{"n_layer": 8, "d_model": 320, "n_head": 5, "n_kv_head": 1, "head_dim": 64, "d_mlp": 1280, "vocab_size": 4383, "activation": "gelu", "norm": "layernorm", "norm_place": "pre", "norm_eps": 1e-06, "positions": "rope", "rope_base": 10000.0, "rope_fraction": 0.25, "qk_norm": false, "attn_scale": 0.125, "bias": "none", "tie_embeddings": true, "parallel_block": true, "init": "normal", "init_std_qkv": 0.0356, "init_std_o": 0.0442, "init_std_up": 0.051, "init_std_down": 0.051, "optimizer": "soap_variant", "lr": 0.0108, "weight_decay": 0.0, "lr_head": 0.00846, "grad_clip": 1.0, "warmup_steps": 200, "schedule": "wsd", "decay_fraction": 1.0, "decay_shape": "linear", "final_lr_fraction": 0.05, "batch_tokens": 131072, "seq_len": 256, "doc_mask": true, "train_tokens": 409600000, "steps": 3126, "dataset": "wikipedia_en"}
Each number is 128 + 24 x the weight over the matrix's rms, rounded and kept within 0 to 255. Layers, rows and columns count from 0.

# layer 3 attention output (transposed), 320x320, rms 0.0443, rows 44-63,108-127,171-191,235-255,299-319, columns 0-31
[[150 152 110 127 135 149 132 102 114 127 151 164 136  80  94 146 146  70 125 124 166 142 128 137 113 155 174 106 145 100  86 122]
 [122 151 141 109 141 166 140 112 157 107 150 170 158 148 115 148 139  93 136 132 121 173 127 132 142 121 150 119  83 128 138 151]
 [100  82 128 151  88 149 122 107 145 127 102 116 169 113 151 197 114 110 143 131 129 149 132 147 127 171 128 134  77 152  98 104]
 [128 131 158 161 144 125 169 113 148 183 127 110 113 135 170 123  97 125 133 139 116 168 117 120 130 101 174 163 124 152 163 151]
 [135 147  95  90 144 123 104 132 137 130 131 168 138 156  98 129 143 155 123 118 143 132 111 155  86 118 149  98 136 130 130 114]
 [132 118 116 157 141 114 143 108  68 131 109  72  97 112 121 149 108 153 103 123 153  88 168 117 128 151 130 140 133 135 125 105]
 [183 132 122 120 137 123 108 113 155 128 108 147 111 135 110 172 129 114  84 146 154 121 130 122 112 108 165 129 185 122 142  93]
 [ 74 100 105 110  63 147  97 151 158 134 140 101 144 142 120 137 126 116 153 149 107 122 106 156  89  91 128 105 121 143 100 114]
 [142  67 141 126 112 110 103  63 113 139 137 122 116 101 136 111 148 152 168 115 114 105 157 102 102 147 125 119 167 147  95 108]
 [114 138 146  83  96 173 138 126 134 128 157 110 151 135 135 120 147 189  92 108  87  69 153 134 141 136 129 137 119  99 136 141]
 [133 129 144 105 103 130 129 101 100 126 126 108 127 127 143 102 135 152 135 120 125 124 167 129 154 128 140 132 110 125 125 104]
 [122 121  97 133 148  97 111 148 123 128 129  97 142 159 180 110  72  74 145 142 148 125 102 176 117 162 101 143 152 133 123 155]
 [105  92 116 118 139  90 136 102 118 157 119 181 134 115 149 143 108 160 181 112 128 140 148 111 103 139 120 171 146 131 120 131]
 [151 121 126 126 108 146 100 181 124 121 172 139  88 100 167 128 150 117 148 113 112 110 113  68 144  86  97 102 119 141 127 155]
 [132 122 149 103 133 118 107 155 101 158 104 111 113 145 165 120 129  85 116 169 146 182 135 179  83 157 113 142 155 146 139 119]
 [118 102 130 142 126 127 122 115 114 118 135 119 131 134 117 106 154 134 146 102 114 142 168 141  93  83 144 100 151 155 163 136]
 [148 153 124 147 115 160 136 125 129 121 100 119 121 140  86 140 128 143 138 127 134  83 140 124  73  78 128 145 137 130 165 130]
 [141 184 108 115  98 124 125 109  84 111 111 154 139 158 114 139 105 132 146 170 197 102  91 107 147 151 151 134 119 119 148 149]
 [106 113 160 125 169 151 136  88 103 136 135  92 118 130 130 115 116 112 120 160 129 108 127 169 175 146 142 169 120 125 108 143]
 [ 86 132 146 129 101 152 104 138 138 139 131 138 123 118 118 128 145 117  88 137 107 135 131 154 127 150 158 124  74 134 151 122]
 [101 136 134 156 123 154 185 121 120 133 100 134 119 149  79 106  97 165 150 145 119 126 130 138 142 143 109 170 122 110 141 159]
 [142  92 119 129 122 132 116 126 155 102  83  88 115 109 150 117 106 106 146  96 108 152 103 152 120 105 139 161 107 126 140  85]
 [170 171 104 143 138 112 110 153 126 141 143 185 123 148 111 110 117 120  74 131  95 122 113 116 106 139 106 124 134 119 114 132]
 [177 137 148 136  83 165 169 141 122  67 138 163 122  98 118 148 114 156 127 118 161 129 156 129 154 145  95  95 126 119 120  96]
 [157 154 130 125 135 133 129 152 119 119 140 141 122 116 131 147 153 138 126 107 137 162 131 123 177 135 137 157  84 155 145 140]
 [125 138 141 109 119 146 135 131 130 109 134 147 166 109  94 100 121 147 108 137 134 159 134 120 125 141 125  79 123 118 158 153]
 [118 100 114 120 141 119 131 105 125 159 114 115 123 145 137 141 134 146 131 139  99 142  97 115 166 145 101 131  95 138 151 129]
 [107 124 155 119 135 157 129 128 100 112 129 112 129 133 139 114 142  95  93 139 117 134 134 129 134 157 107 114 125 106 101 132]
 [ 77 173  94 126 148 145 145 131 105 137 108 143 151 125 151 108  92 129 157 119 155 117 144 107 147 126 122 142 101 141 109 136]
 [104 119 160 114 140 108 122 158 126 167  99 124 120 119 123 150 129  94 106 167 143  97 137 128 132 138 133 110 105 140 103 110]
 [140 109 128 156 128 157 105 140 137 124 138 124 134 118 124 142 121 113 130 133 109 155 102 108 148 176 142 147 140 124 106 130]
 [154 123 137 126 107 125 130 168 104 133 108 107  99 104 129 117 117 137  98 115  91 122 177 114 113 129 157 112 113 121 129 143]
 [131 125 108  78 152 119 150 132 144 125 132 167 121 152 117 124 127 134  94 131 135 135 135 134 148 121  98 106 139  98 159 135]
 [140  99 105 123 152 130 123 114 161 147 156 138 162  68  94 113 140 114 165 141 131 136  91 139  89 129 158 150 125 127 167 133]
 [138 131 131 152 100 114 153 145 117 129 119 142 163 145 151 184 122 117 113 162 161 103 182 130 145 117 113 110 137 150 171 132]
 [162 151 125 118  83 152 113 131 156 110 138 139 117 129 158 138 141 115 111 123 134 143 127 126  95 116 146 170  73 120 126 119]
 [134 131 114 157 106 114 107 150 115 129 100 142 141 140 130 142 106 113 160 127 158 171 126 119 149 136 133 108 120 111  98 145]
 [146 151 151 138 125 140 156 125 114 120 113  72 144 106 141  92  91 127 149 124 132 141 148 126 111 133 110 116 110 142 149 144]
 [113 121 135 138 108 148 151  81 104  81 141  86 117  97 108 124  90 128 106 150 155 140 133 149 143 154 144 110 138 119 136 124]
 [114 152  87 146 139 122 162 114 121 104 135  92 126 136 146 137 136 121 135 120 128  95 135 160 146 140 152 129 128 172 126 145]
 [113 127 111 112 123 139 122 133 137 119 113  97 118 142 128 111 103 126 162 144  84 161 193  87 118 137 122 116 122 143 135  94]
 [118 113 117 138 137 105 108 147 112 154 114 122 144 164 169  61 121 134 156 120 138  80 142 113 189 138 145  87 134 110 129 108]
 [171 111 156 131 131 132 146 129 157 112 162 168  77  93 111 104 128  85 155 135 114 143 114 169 104 104 103 120 126 151 109 133]
 [152 117  99 126  95  95 100 125 133  96 120 145 100 133 136 123 120 123 189 151 119 127 149 107 122  79 175  94 148 127 127  85]
 [170 138 124 115  91 126 137 113  89 154 112 107 142  82 112  92 112 121 113 147 126 135 101 126 150 129 131 100 133 161 133 143]
 [104 176 107 158 130 134 129 109 105 139 142 123 118 166 131 100 131 114 120 154 144 108 120 104 129 136 128  72 143  96 134 122]
 [109 141 146 125 111 122 114 128 149 122 149 156 181 149 144 102 105  68 100 122 140 104  88 127 103 149 123 119 133 150 133 101]
 [118 136 110 144 174 107 128 125 116 107 111 126 140 139 132 126  87 101 153 153 121 146 106 161 158 158 152 116  70 132 130 132]
 [141 153 107 137 129 123 136 104  94 104 102 145  96 133 130 163 126 147 135 177 144 141 132 147 106 129 145 133 126 104 108 156]
 [152 116 121 154 131 148 152 147 135 113 156 155 167 129 105 147 139 109 115 130  81  97 113 132 108 162 100 130 116 113 131 124]
 [135 140 137 137 120 120 145 119 120 108 160 121  87 116 144 125  95 148 120 110 142 103 143 133  73 172 177 127 153 143 134 109]
 [148 166 117  56 112 136 113 144 137  96 140 115  98 124 113 151 141 123 116 144 184 123  72 136 122 113 139 128 149 169 150 129]
 [166 106 131 100 132  97  99 139 116 114 109 148 106 125 108 162 126 100  88  93 139  92  85 122 174 114 184 105 131 168 129 129]
 [126 163 103 133 135 157 151 100 118 130 167 133  89 185  77 101 129  92 135 105 121 166 151 133 111 125 193 101 147 109 154 146]
 [132 132 142  89 110 128 137 119 153 127  99 156 166 115 156 128 118 135  91 144  68 145 170 121 100 149 155 137 130 101 147 120]
 [113 134 117 135 146 204 153 123 115 131 132  91 158 143 101 114 110  98 143 135 124 124 146  91 133 143 132 145  90 128 136 152]
 [119 115 145 146 116 113  86  92 116 115 111  80 156 140 131 137 131 166 136 156 179 128 176 104 156 141  95 134 155  95 125 157]
 [115 134 120 164 201  99 174 106 165 109 161 136 158 103 149 115 153  99 159 132  82 130 120 133 176 122 119 100 127 143 137 133]
 [122 127  98 143 150 118 140  69 151 112 128 163 125 124 149 112 141 119 134 152  98  82 139 131 151 121  40 107 149 124  84 129]
 [138 147 149 143 137 148  98 120 119 101 104 124 100  90 117 156 137 158 139  71 157 138 129 151  97  89  82 115 183 118 183 108]
 [144 144 134 119 135 109 135 114 119 131 115 138  88 143 102 141 132 155 114 123 152 141 126 177 103 159 115 144 101 126 137 122]
 [116 125 151 139 123 111 167 107  87 132  59  99 103  89 109 118 154 136 152 177 166 100 102 139 134 115 126 142 104 102 126 117]
 [158  96 149 124 137 166 111  69 119  98 138 102 116 145 170 116 114 181 133 149 146 107  58 123 101 176 136 128  89 126 135 134]
 [172 126 136 122 111 141 158  68  89 117 105 143 102 128 104 148 111  86 104 110 126 104 126 131 174 151 136  99 149  99 141 138]
 [121 170 148 114 151 120 156 133 149 143 119  92 141 126 153 158 140 140 119  65 121 119  97 158 154  93  77 153 119 117 125 137]
 [ 83 103 155 174 129 144 106 132 127 113 131 133 139 114 141 131 140 124 136 152 167  90  67 141 147  91 139  94 131 103 124 134]
 [ 86 153 117 127 119 119 150 163 135  75 172 114  97 105 159 174 163 114  54  92 133 105  76 115 107 102 131 133 137 143 141 160]
 [129  70 118 116 182 143 109 140 181  89 184 134 114 150  94 137  88 158 117  79 106 113 173 126 163 113 142  95 187 149 111 147]
 [ 78  91 151 144 105 111 122 109 127 140  89  98 155 139 113 151 167 146 138 154 158 120 127 128  94 103 116 153 159 124 103 116]
 [131  72  99 128  98 148 138 173 108 160 123 105 154 136 155 135 118 121 102  55 119 141 147 108 168 184 163 141 145 126 187 140]
 [ 91 141 160 109 124 116 152 137 131 109 126 150  90 118 160  84 102  96  73 129 161 151 125  95 122 100 113 139  97 113 168 118]
 [131 125 118  85 154 174 145 152 139 142 112 156 124  91  85 159  75  87 189 119 146 144 125  64  94 145 102 117 139 136 169 142]
 [159 139 148 138 111 131 157 145 103 149 114 119 146 116 127 118 111 166 130 118 127 101 130  89 162 141 145 111 129 177 135 183]
 [162 127 137 134  92 150 166 129 123 180 174 207 169 101 112 105 119 160 151 106 150 140 116 178 125  96 145 119 138 136 149 132]
 [162 136 117 139 131 132 138 161 136 138  90 106 153  93 131 102 147 133 107 117 154  90 135 168 137 113 120 140 131 125  88 103]
 [149 128 118 144 147 100 147 116 113 178 105 133 135 131 121 152 156  96 109 162 141 129 122 149 169  92 135 130 103 115 118 138]
 [124 129 108 136 137 127 126 100 146 119 113 129 150  92  84 173 137 104 116 125 177 106 118  88 135 158 159 155 124 123  69 158]
 [139 128 106  84 101  97 125 188 111 145 101 111 109 112 113 117 120 167 112 121 108 150 133 131 141 130  61 132 106 123 107 120]
 [116 109 125 148 159 134 116 141 119 138 128 137 110 142 147 119 173 150 105 104 176  64 120 135 149 135 122 152 102 147 166 166]
 [111 131 104 131 183 149 146 125 108 110 131  93 126 106 153 120 144 131 119 111 123 143 147  77 117 136 138 130 151 123 114 128]
 [118  76 180 140  90 114 128 162 131 192 130  86 170 138 124  85 144 134 139 118 145  88  69  69 103 181 145  90  89  81 110 147]
 [113 156 156 158 159 169 150 113 145 148 126 126 112 156 129 138 112 142 164 113 131 113 139 132 142  73 128 108  96 125  90 112]
 [134 171  85  88 125 111 103 151 136 118 111 125 123  97 138 139 162 147 114 139 119  94 124 140 151 151 134  80 125 129 150 124]
 [121 138 127 130 143 106 124 156 136 133 162  82 118 147 109 131  71 143 104 120 133 135 107 119 117 150 123 139 139 157 153 138]
 [123 119 190 157 123 106 127 136 105 137 162 105 130 158 116 105  62 159 107  78 140 114  95  83  95 143  82 146 146 151 128 121]
 [ 98  96 172 136 149 154 139  91 131 111 153 125 136 115 147 101 143 102 146 117 101 150 115  93 141 122 131 113 105 137 149 139]
 [104 127 113  90 134 126 136 108 143 184 126 159 152 139  93 117 139 144 112 117 119  89 156 150 114 152 177 112 115 137 138 145]
 [130  94 116 110 148 132 134 110 117 160 125 156 143 128 109 125 146 105 133 181  98 142 118 144 125 129  95 128 123 163 144  99]
 [121 165 104 133 125 136 150 126 123 104 123 145 149 103 124 161 136 121 126 130 133 104 104 129  60 120 130 125 104 139 104 160]
 [ 96 103 140 162 115 137 159 129 101 102 166 154 111 128 136 124 189  98 177 119 107 173 115 135  91  88 128 135 136 136  80 119]
 [152 134 131  72 115 151 173 141 178 134 150  96 163 132 108 119 120 119  99 109 133 110 124 137 140 115 166 127 161 125 165  93]
 [151 147 109 116  99 122 136 157 137 106 121 135 131 111 133 126 128 120 105 121 101 136 113 139 139  92 120 119 140 111 117 149]
 [105 139 146 179 112 141 112 131 113 113 142 147 135 106 114 115 151 119 164 159 104 164 159 106 141 123 119 148 112 139  98 108]
 [116 108 156 112 123 107 184 153 187 111 152 151  79 118  77 118 141 117 143 101  96 171 100 125  82  78 128 143  59 129  89 107]
 [142 120 106  97 126 141 132 127 169 103 100 152 132 109 109 122 162 157 158 137 108 125 109 114 118  87 131 129 118 125 163 135]
 [155 174 119 145 138 131  92 160 118 115 133 174 142 108 133 118 122 115 111 107 123  72 151 137 114 134 153 145 167 126 143 143]
 [126 133 126  94 123 151 122 174 116 131 141 113 130 123 111 135 155  89 123 131 133 160 146 130  96 110 125 112  86 122 156 145]
 [119 105 113 136 131 152 130 149 133  86 136 131  96 127 121  72 133 104 160 111 128 112  84  75  89 107 107 111 118 121 140 113]
 [ 92 139 132 150 144 129 144 130 155 120 138 118 123 135 145  95 100 114 167 127 104 117  94 130  99 132 169 143 102 140 120 103]
 [136 177 106 101  90 129 146 148 104 125 145 116 132 148 153 145 138 135  86 142 151  95 114 108 125 154 138 112 155 126 181 146]
 [103 131 145 127 168 165 144 107 121 138 111 155 148  99 135 141 145 132 114 137 162 126 110 169 135 140 141 127 134 129  81 127]
 [103 163 154 109 102 125 160 123 164 100 131 146 185 158 111 144 156  85 141 106 110 182 127 143 106  64 121 157  94 132 115 134]
 [133 124 125 107 131 155 122 140 128  98 129 164 183 112 121 131 148 109  96 136 110 129 111 150 114 109 132 130 134 114 124 117]]
# layer 3 attention value, 64x320, rms 0.0355, rows 44-63, columns 0-31
[[126 114 140 146 141 138 130 182 100 144 163 150 163 122  96 164 123 122 133 173 112 114 103 133  91 140 118 169 154 144 111 148]
 [131 128 154 151 167 148 148 105 165  87 127  97 148 117 193 135 143 118 113  85 106 153 133 130 113 112 130 105 171 123 130 130]
 [ 92 154 139 151 131 153 134 123 201 125 121 114 174 157 112 136 138 143 140 161 124 117 121 120 135 187 138 111 103 118 113 133]
 [ 77 166 117 133 160 104 132 153 123 146 141  96 133 138 133  99 117 149 138 157 146 159 122 124  79 103  72 111 148 148 134 190]
 [160 109  62 152  82 121 143 172 110 140 101 115 130 131  95 183 148 134  97  95 148  88 159 112 108 111 113 119 127 151 125  83]
 [127  89 127 113 135 137 117  94 114 128  88  70 159  87 103 138 120 120 168 116 119 156 127 142 148  98 111 102  95 142 109 132]
 [137  76 181 166 151 115 130 136 112 104 146 114 118 158 122 161 144 125 119 153 127 103 188  80  70 147 159 142 130 146 149  85]
 [102 102 113  85 147 121 146 154 121 141 140  83 155 200 159 137 127 142 159 139 122 145 119 150 108 146 158 138 160 167 130 120]
 [145 143  57 114 144 144 129 144 114 128 152 129 118 131 135 130 127 140 141 108 100 122 101 129 114 102 109 163 112 174 175 145]
 [146 114 118 126 108 116 153  94 126 166 113 139 127 127 106 119  77 137 101 125 137 153 135 100 134 185 144 166  98  99 164 125]
 [151 113 117 142 113 115 122 144 135 141  73 131 119 120 111 131 134 162 133 140 129 138 118 133 128 131 157 140 151  98 113 129]
 [158 108  99 121 117 115  71 160 125 124 114 131 118 111 128 109  99 104 152 150 126 153 106 121 117 119 121 129 136  95 176 126]
 [111 163  98 131 145  75 108 144 127 123  89 160 138 118 171  83 117 152 132 152 104 120 133 101 126 138 129 131 130 150 153 142]
 [ 84 136 128 180 112  88 123 182 131 150 135  97 139 116 179  91 128  92 129 118 104 104 130 122 141 146 122 113 125 122 140 132]
 [150 119  90 158 166 125  60 134 138 116 143 157 112 149 127  99  73 158 128 172 171 120 143 106 167 175 102 121 125 100 155 127]
 [ 92 120 132 165 147  80  74 116 143 130 102  83 133 131  88  79 175 135 135 160 136 142 195 114 160 155 184 124 127 139  97  83]
 [128 166 127 119  95 127  81 173 163 104  98 129  97 137 140 135 151 126 149 147 155 106 159 165 128 143 147 139 117 159  95 154]
 [142  75 137 112 146 155  92  67 134 133  98 174 132  65 106  86  85 118 123  97 166 117 156  98 122 150 209 139 136  93 138 102]
 [122 127 138 128 117 180 117 118 102 106 129 113 158 130 124 103 124 121 121 108  76 128 179 117 122 136 116 126  98 114  92 105]
 [ 95 132 138 108 112 137  83 173 155 136 102 135 112 128 116 137 139 106 108 134 155 118 100 133  92 119 118 127 129 106 111 126]]
# layer 3 MLP up, 1280x320, rms 0.051, rows 0-38, columns 0-31
[[ 98  90  98 135 129 101 160  94  90 135 138 148 122 150  84  83 158 101  97 132 111 100 126 120 128 160 130 141 147 104 115 125]
 [137  75 135 155  98 137 106 134  92 111 117 125 139 132 131 126 119 147 104 130 118 151 154 167 144 120 146 126 105 125 164 124]
 [ 82 136  96 101 141 148 165 157 128 149 172 153 149 134 121 114 131 171 177  88 145 139 103  82  58 144 119 140 132 143 104 156]
 [117 118 139 135 104 127 133 103 123 115 130 115 104 148 120  74 100 123 136 135  89 140 120 164 130 170 152 183 149 112 105 138]
 [ 92 138 150 160 193 105 137 107 121 177  97  72 156 159  71 123 149 143 142 113 137 125 154 167 131 204 170 103 154 153  69  95]
 [148 121 145  79 115 142 141 151 128 155 106 131 101 102 156 151 127 150 137 140  93  72 132 113 140 118 126 117  99 159 131 131]
 [131 131 107 134 137  95 101 156 125 114 104 132 118 128 120 139 171 113  97 141 139 111 120 182 100 105 153 114 152 124  94 126]
 [140 142 132 214  83 131 150 133  81 130 139 183 118 135 104 129 119 133 117 127 101 146 107 148  80 167 158 178 125 120 141  79]
 [128 148 139 119 135 120 130 145 131 104 108 108 106 125 130 107 103 122 147 118 132 119 130 162  91 132 132 100 134 129  83 127]
 [148 126 128 106 113 145 106 145 121 135 115 123 117 127 148 120 143  75 127 123 182 142 100 107  65 150 126 136 165 125 133 137]
 [143 134 137 148 120 106 131 149  83 149 147  95 110 141 151 132 101 171 109 117 140 171 146  93  85 101 162 136 116 151 100 152]
 [133 128 126 122 130 129 116 120 144 132  94 122 107  91 147 135 163 152 149 135 145 130 146 145 151 129 176 104 107 136 137 111]
 [135  98 123 176 122 152 182 154 140 134 108 124 159 145 157 160 103 135 125 135 111  87 125 105 116 114  85 132  96 135 107 139]
 [135 122 118 153 129 130  96 104  69 140 173 102 151 146 166 126 128 117 153 171 154 153 149 154  92 128 126 143 128 110 145 151]
 [145 102 147 156 118  89  81 152 102 140 140 154 119 102 101 159 132  92 109 105 155 182 119  90 128 149 117 110 114 150 119 166]
 [122 160 137 162 125 186 137 104 104  62 119 129 129 110 124  94 158 150 153 147 123  92 131 132 155 142 120 136 137 167 110 115]
 [167 144 123 106 131 127 109 142 126 117 132 127 148 121 125  98  91 133 148 145 112 152 123 100 108 134 160 135 142 142 145 102]
 [136 151 128 136 151 117 156 164 118 118 141 136 131 140 123 116 102  79 115 130 146 112  97 143  97 141 128 152 149 110 143 129]
 [144 114 143  97 131 135 141 139 128 139 101 151 116 131 134 177 125 103 182 103 149 122 158 118 144 118 101 170  75 133 121 145]
 [146 140 134 123  88 179  81 158  88 165 121  95 142 141 113 140 114  89 147 162 106  98 156 126 102 171 105 145 122  87 113 126]
 [116 152 138 105 146 104 186  64  76 158  94  93  93 105 115 156 145 142 118  88 141 207 174 118  59 113 139 148 165 121 159 146]
 [143 105 139 113 113 139 110 161 114 149 189 141 137  61 124 121 140 140 138 121 133 135 112 120  84 136 134 166  97 120  87 126]
 [122 155 184 125 131 169 127 157  85 144 118 132  93 161 101 137  78 137 163 108 124 145 102 156 152 100 132 125 154 152 146 120]
 [ 95 131 144 172 104 154 126 128 106 113 132 114  93 110  96 131 150 115 137 108 108 133 138 134 126  93 151 147  95 121 147 156]
 [140 115 115 144 138 128 102  77 127 172 128 139 123 152 102 119 107 137 100 143 117 163 125 134 180 134 136 134 131 152  95 140]
 [142 138 100 151 162 136 158 114 110 125 123 111 147 149 108 184  96 106 128 111 119 122 153 128 123 118 102 112 136 119 168 109]
 [133 142 156 167 159 119 149 161 118 173 133 145 150 138 110 126 123 122 108 115 105 150 143  92 129  97 167 107 100 141 117 137]
 [116 141 144 142 135 172 154 107 112 128 126  77 114 135 141 133 118 158 167 159 112 138 129 154  98 130 167 147 165 146 147  75]
 [175 110 102 125 122 142 145 129 145 126 127 152 173 105 152 133 104 133 119 129 146 128 157 150 109 114 147 149 127 152  96 168]
 [146 144 116 152 107 137 153 126 121 151 138  92 114 115 156 121 160 163 131 142 176 142 101 100 173 109  68 149  92 126 108 172]
 [110  88 121 111 117 136 119 137 154 153 171 111 120 118 141 122 105 137 128 142 129 135 108 137 152 111 145 105 109 147 120  88]
 [128 125 110 148 129 149 152 133 134 112 149  66 119  93  93 138 112 132 126 134 115 107 136 117 126 149 136  60 140 128 132 122]
 [153 138 157 105 115 148 116 119  89 178 136 143 114 165 122 216 120 128 143 123 116 148 130  89 104 104 164 143 143 159 101 126]
 [169 113 125 117 143 112 133 133  94 140 136 134 132 100 100 110 103  86 105 153 112 140 199 119 166 140 144 122 141 110  92 109]
 [120 139 177  93 145 143 147 148 157 134  97 112 128 152 116 159 124 179 140 167 116 131 113  97 135 172 123 150 154  90 137 147]
 [144 160 130 163 141 137 150  93 121 127  94 109 124 152 117 108 130 106 111 107 132 131 145 173  96 114 143 134 155 139  80 105]
 [124 154 154 114 149 116  88 135 129 135 123 112 140 145 160 127 149 109 141 169 128 190 193 154 153 103 128 153 104 133 134 114]
 [126 110 124 134 103 118  80 153 110 193 104 128 159 105 150 138 127 171  71 130 166 126 108 145 153 166 134 100 147 126 132 150]
 [142  97 162 134 168 143 116 156 148 133 156 142 122 124  56 135 135 136 163 122 177 122 106  96  83 161  84 105 158  99 123 152]]
# layer 3 MLP down (transposed), 1280x320, rms 0.051, rows 0-37, columns 0-31
[[179 108 134 135 168 125 116  89  89 113 111 165 105 107 125 201 159 135 131 116 123  99 176 156 106 145  94 187 154 146 145 130]
 [130 126 120 106 138 119 140 126 129 148 115  90 125 130 147 154 113 148 168 117 132 130 103 109 152 145  86 138 168 160 115  88]
 [133  93 121 142 112 113 143  99  96 133  79 103 157 118 155 100 111 104 127 105 141  87 101 126 153 144 120  82 148 118 104  91]
 [106 138 125 135 133 128 137  97 113  68 123 130 137 133 171 142 146 147  99  95 141 132 133 116 116 106 116  76 144 117 117 151]
 [ 88  94 136 146 134  94  85  54 164 168  90 144 182 116 135  47 119 126 103 179 179 126 119 107 111 108 145  83 133 166  77  91]
 [100 140 136 110  79 144 132 165 157 153 158 166 133 161 140 147 126 136 109 120 134 146 141 118 187 125 111 166 147 118 131 130]
 [131 156 112 157 102 156 118  65 155 151 132 143 157 135 153 114 132 124 138 141 149 117 127  66 159 131 121 131  99 102 159  85]
 [ 80 176 162  83 125 149 116 142 163 151 122 150 114  75 120 134 174  80 166 108 126  73  88  90 151 141 134 138 146 114 135 142]
 [153 127 141 127 128 112 132  97 155 147 131 153 155 162 106 148 133 130 122 122 130 126 106  95 152 129 108 126 139 117 140 132]
 [110 137 136 162 105 127 101 139 137  92  77 124 114  77 118 135 120 111  96 141 187 102  97 138  95  97 152 137 149 131 139 145]
 [172 138 152 102 142 152 120 132 147 136 129 169  82 110  96 127 159 143 162 112 135 128 119 134 112 147 117 142 136  84 151 119]
 [127 125  43 143 150 126 123 137 158 125 130 124 136 147  79 124 139 134 136 122  88 140  84 110 140 158  71 156 131 125 132 131]
 [132 111 132 139 143 139 166 135  91 172 122 132 129 119 107 143 158 154 134 125 101 116 147 119 128 133 139 119  70 156 160 142]
 [189 172 155 155 139 135 144 165 164 104 153 134 125 124 151 122 172 103 153 151 101 178 124 117 109 156 155 172 111 108 133  77]
 [164 137 113 117 121 130 146 148 118  66 168 115 102 115 133 115  66 109  69 156 134 110 114 128 156 113 130 149 125 117 130  98]
 [149 145 119 150 143 114 113 144 121 129 120 152 101 113 113 111 152 131 142 115 110 153 140 106 115 117 172 135 148 159 145 130]
 [168  98 136 168 111 132 108 141  94 176 124 105  82 126 112 122 102 109 133  92 110 100 156 118 133  95  92 143 104 157 135 115]
 [155 117 103 142 167  93 110 120 135 148 166 127 118  95 137 126 144 145 105 133  61  94 148 157 120 168 117 105 114 141 173 148]
 [151 120 119 109 139 113 119 114 141 170 139 141 130 137 113 127 144 147 139 149 131 146  93 158 116 118 168 102 156 169 118 138]
 [150 146 168 120 151  90 158 121  98 119 129  84 121 169 104 150 120 139 168 124 169 110 100 120 151 116 156 113 166 138 111  82]
 [188 152 133  96 126 172 147 159  66 127 145  92 123  88 101 135 130  98 103 150 164 124 109 164  97 130 104 153  92 132 123 141]
 [131 125 140 112  91 133  93 115 130 159 120 177 143 160 134 125 118 144 120 104 138 105  72  82 133 163 145 174 117 147 106 117]
 [118 101 100  91 133 134 171 133 141 106 108 135 115 134 137 115 139 126 140 117 157 136 134 110 166 138 129 134 104 142 119 154]
 [ 83 113 125 149 143 144 109 102 147 117 161 118 177 124 172 148  94  85 135 141 120 136  95  93 150 172 126  93 131 155 151 106]
 [164 149 121 116 157 133 110 144 118 116  81 111 100  69 154 110 117 131 112 112  95  96 169 148 108 100 133 135 119 113 164 146]
 [129 103 138 103 100 150 121 113 150 126 105 157 140 106 145  99 127 118 139  99  94 175 114 114 123 164 154 145 140  85 108  93]
 [139 102 114 132 136 120 120  79 127 101 147 101 104 103 163 141 138 109 129 143 123 115 128 147 147 130 125 125 131 136 155 134]
 [134 110  99 154 129 141 134 124 146 165 135 132 117 120 168 138 114 117 129 154 157 132 149 133 130 138 158 149 129 106  74 101]
 [135 123 131 142 125 116 141 120 145 110 148 111  91 150 102 136 149 123 126 115  92 134  96 119 148  95  80 111 148 137 127 144]
 [114  96 139 130 126 113 122 106  92 136 101 142 119 183 164 161 106  93 119 125  78  97 124 138 139  98 129 112 168 131 130  97]
 [132 139 152 123 166 108 152 119 150  89 184 132  94 150 141 100 128 152 130 181 133  87  92 139  82 122  96 105 138  94 136 124]
 [172  79 140 101 145  92 144 151  75 129 116 165  91 153 132 106 126 102 108 141 127 147 128 130 137 133 134 119 128 164 170 141]
 [128  98 140 164 133 149  88 134 164 178 167 156 133 100 120 138 112 139 154 155 144 136 170 170 141 140 128 112 149 141 174 147]
 [110 128 117 169  85 148 106 133 120  94 128 118 101 138 155 150 124 116 147 124 125 125 117 122 128 113 137 102 139 105 184 104]
 [114 149 132 129 113 108 135 152 127 156 122 100 115 148 126 121 136 136 152 113 112 112 125 140 122 126 158  90 109 129 129 141]
 [104 141  96 106 131  97 118 155 125 139  98 108 101 128 145 121 117 127 138 117 133 147 100 101 139 129 169 102 121 129 134 131]
 [157 117 122 169 138 129 125 150 133 156 114 127 101 159 109  89 113 113  98  85 121 142 125 118 108 146 160 110 115 133 134 140]
 [136  89 128  86  91 109 166 103 132 119 112 157 127  78 141 111 120  74 138 111 137 160 118 137 127 152 156 127 126 137 134  94]]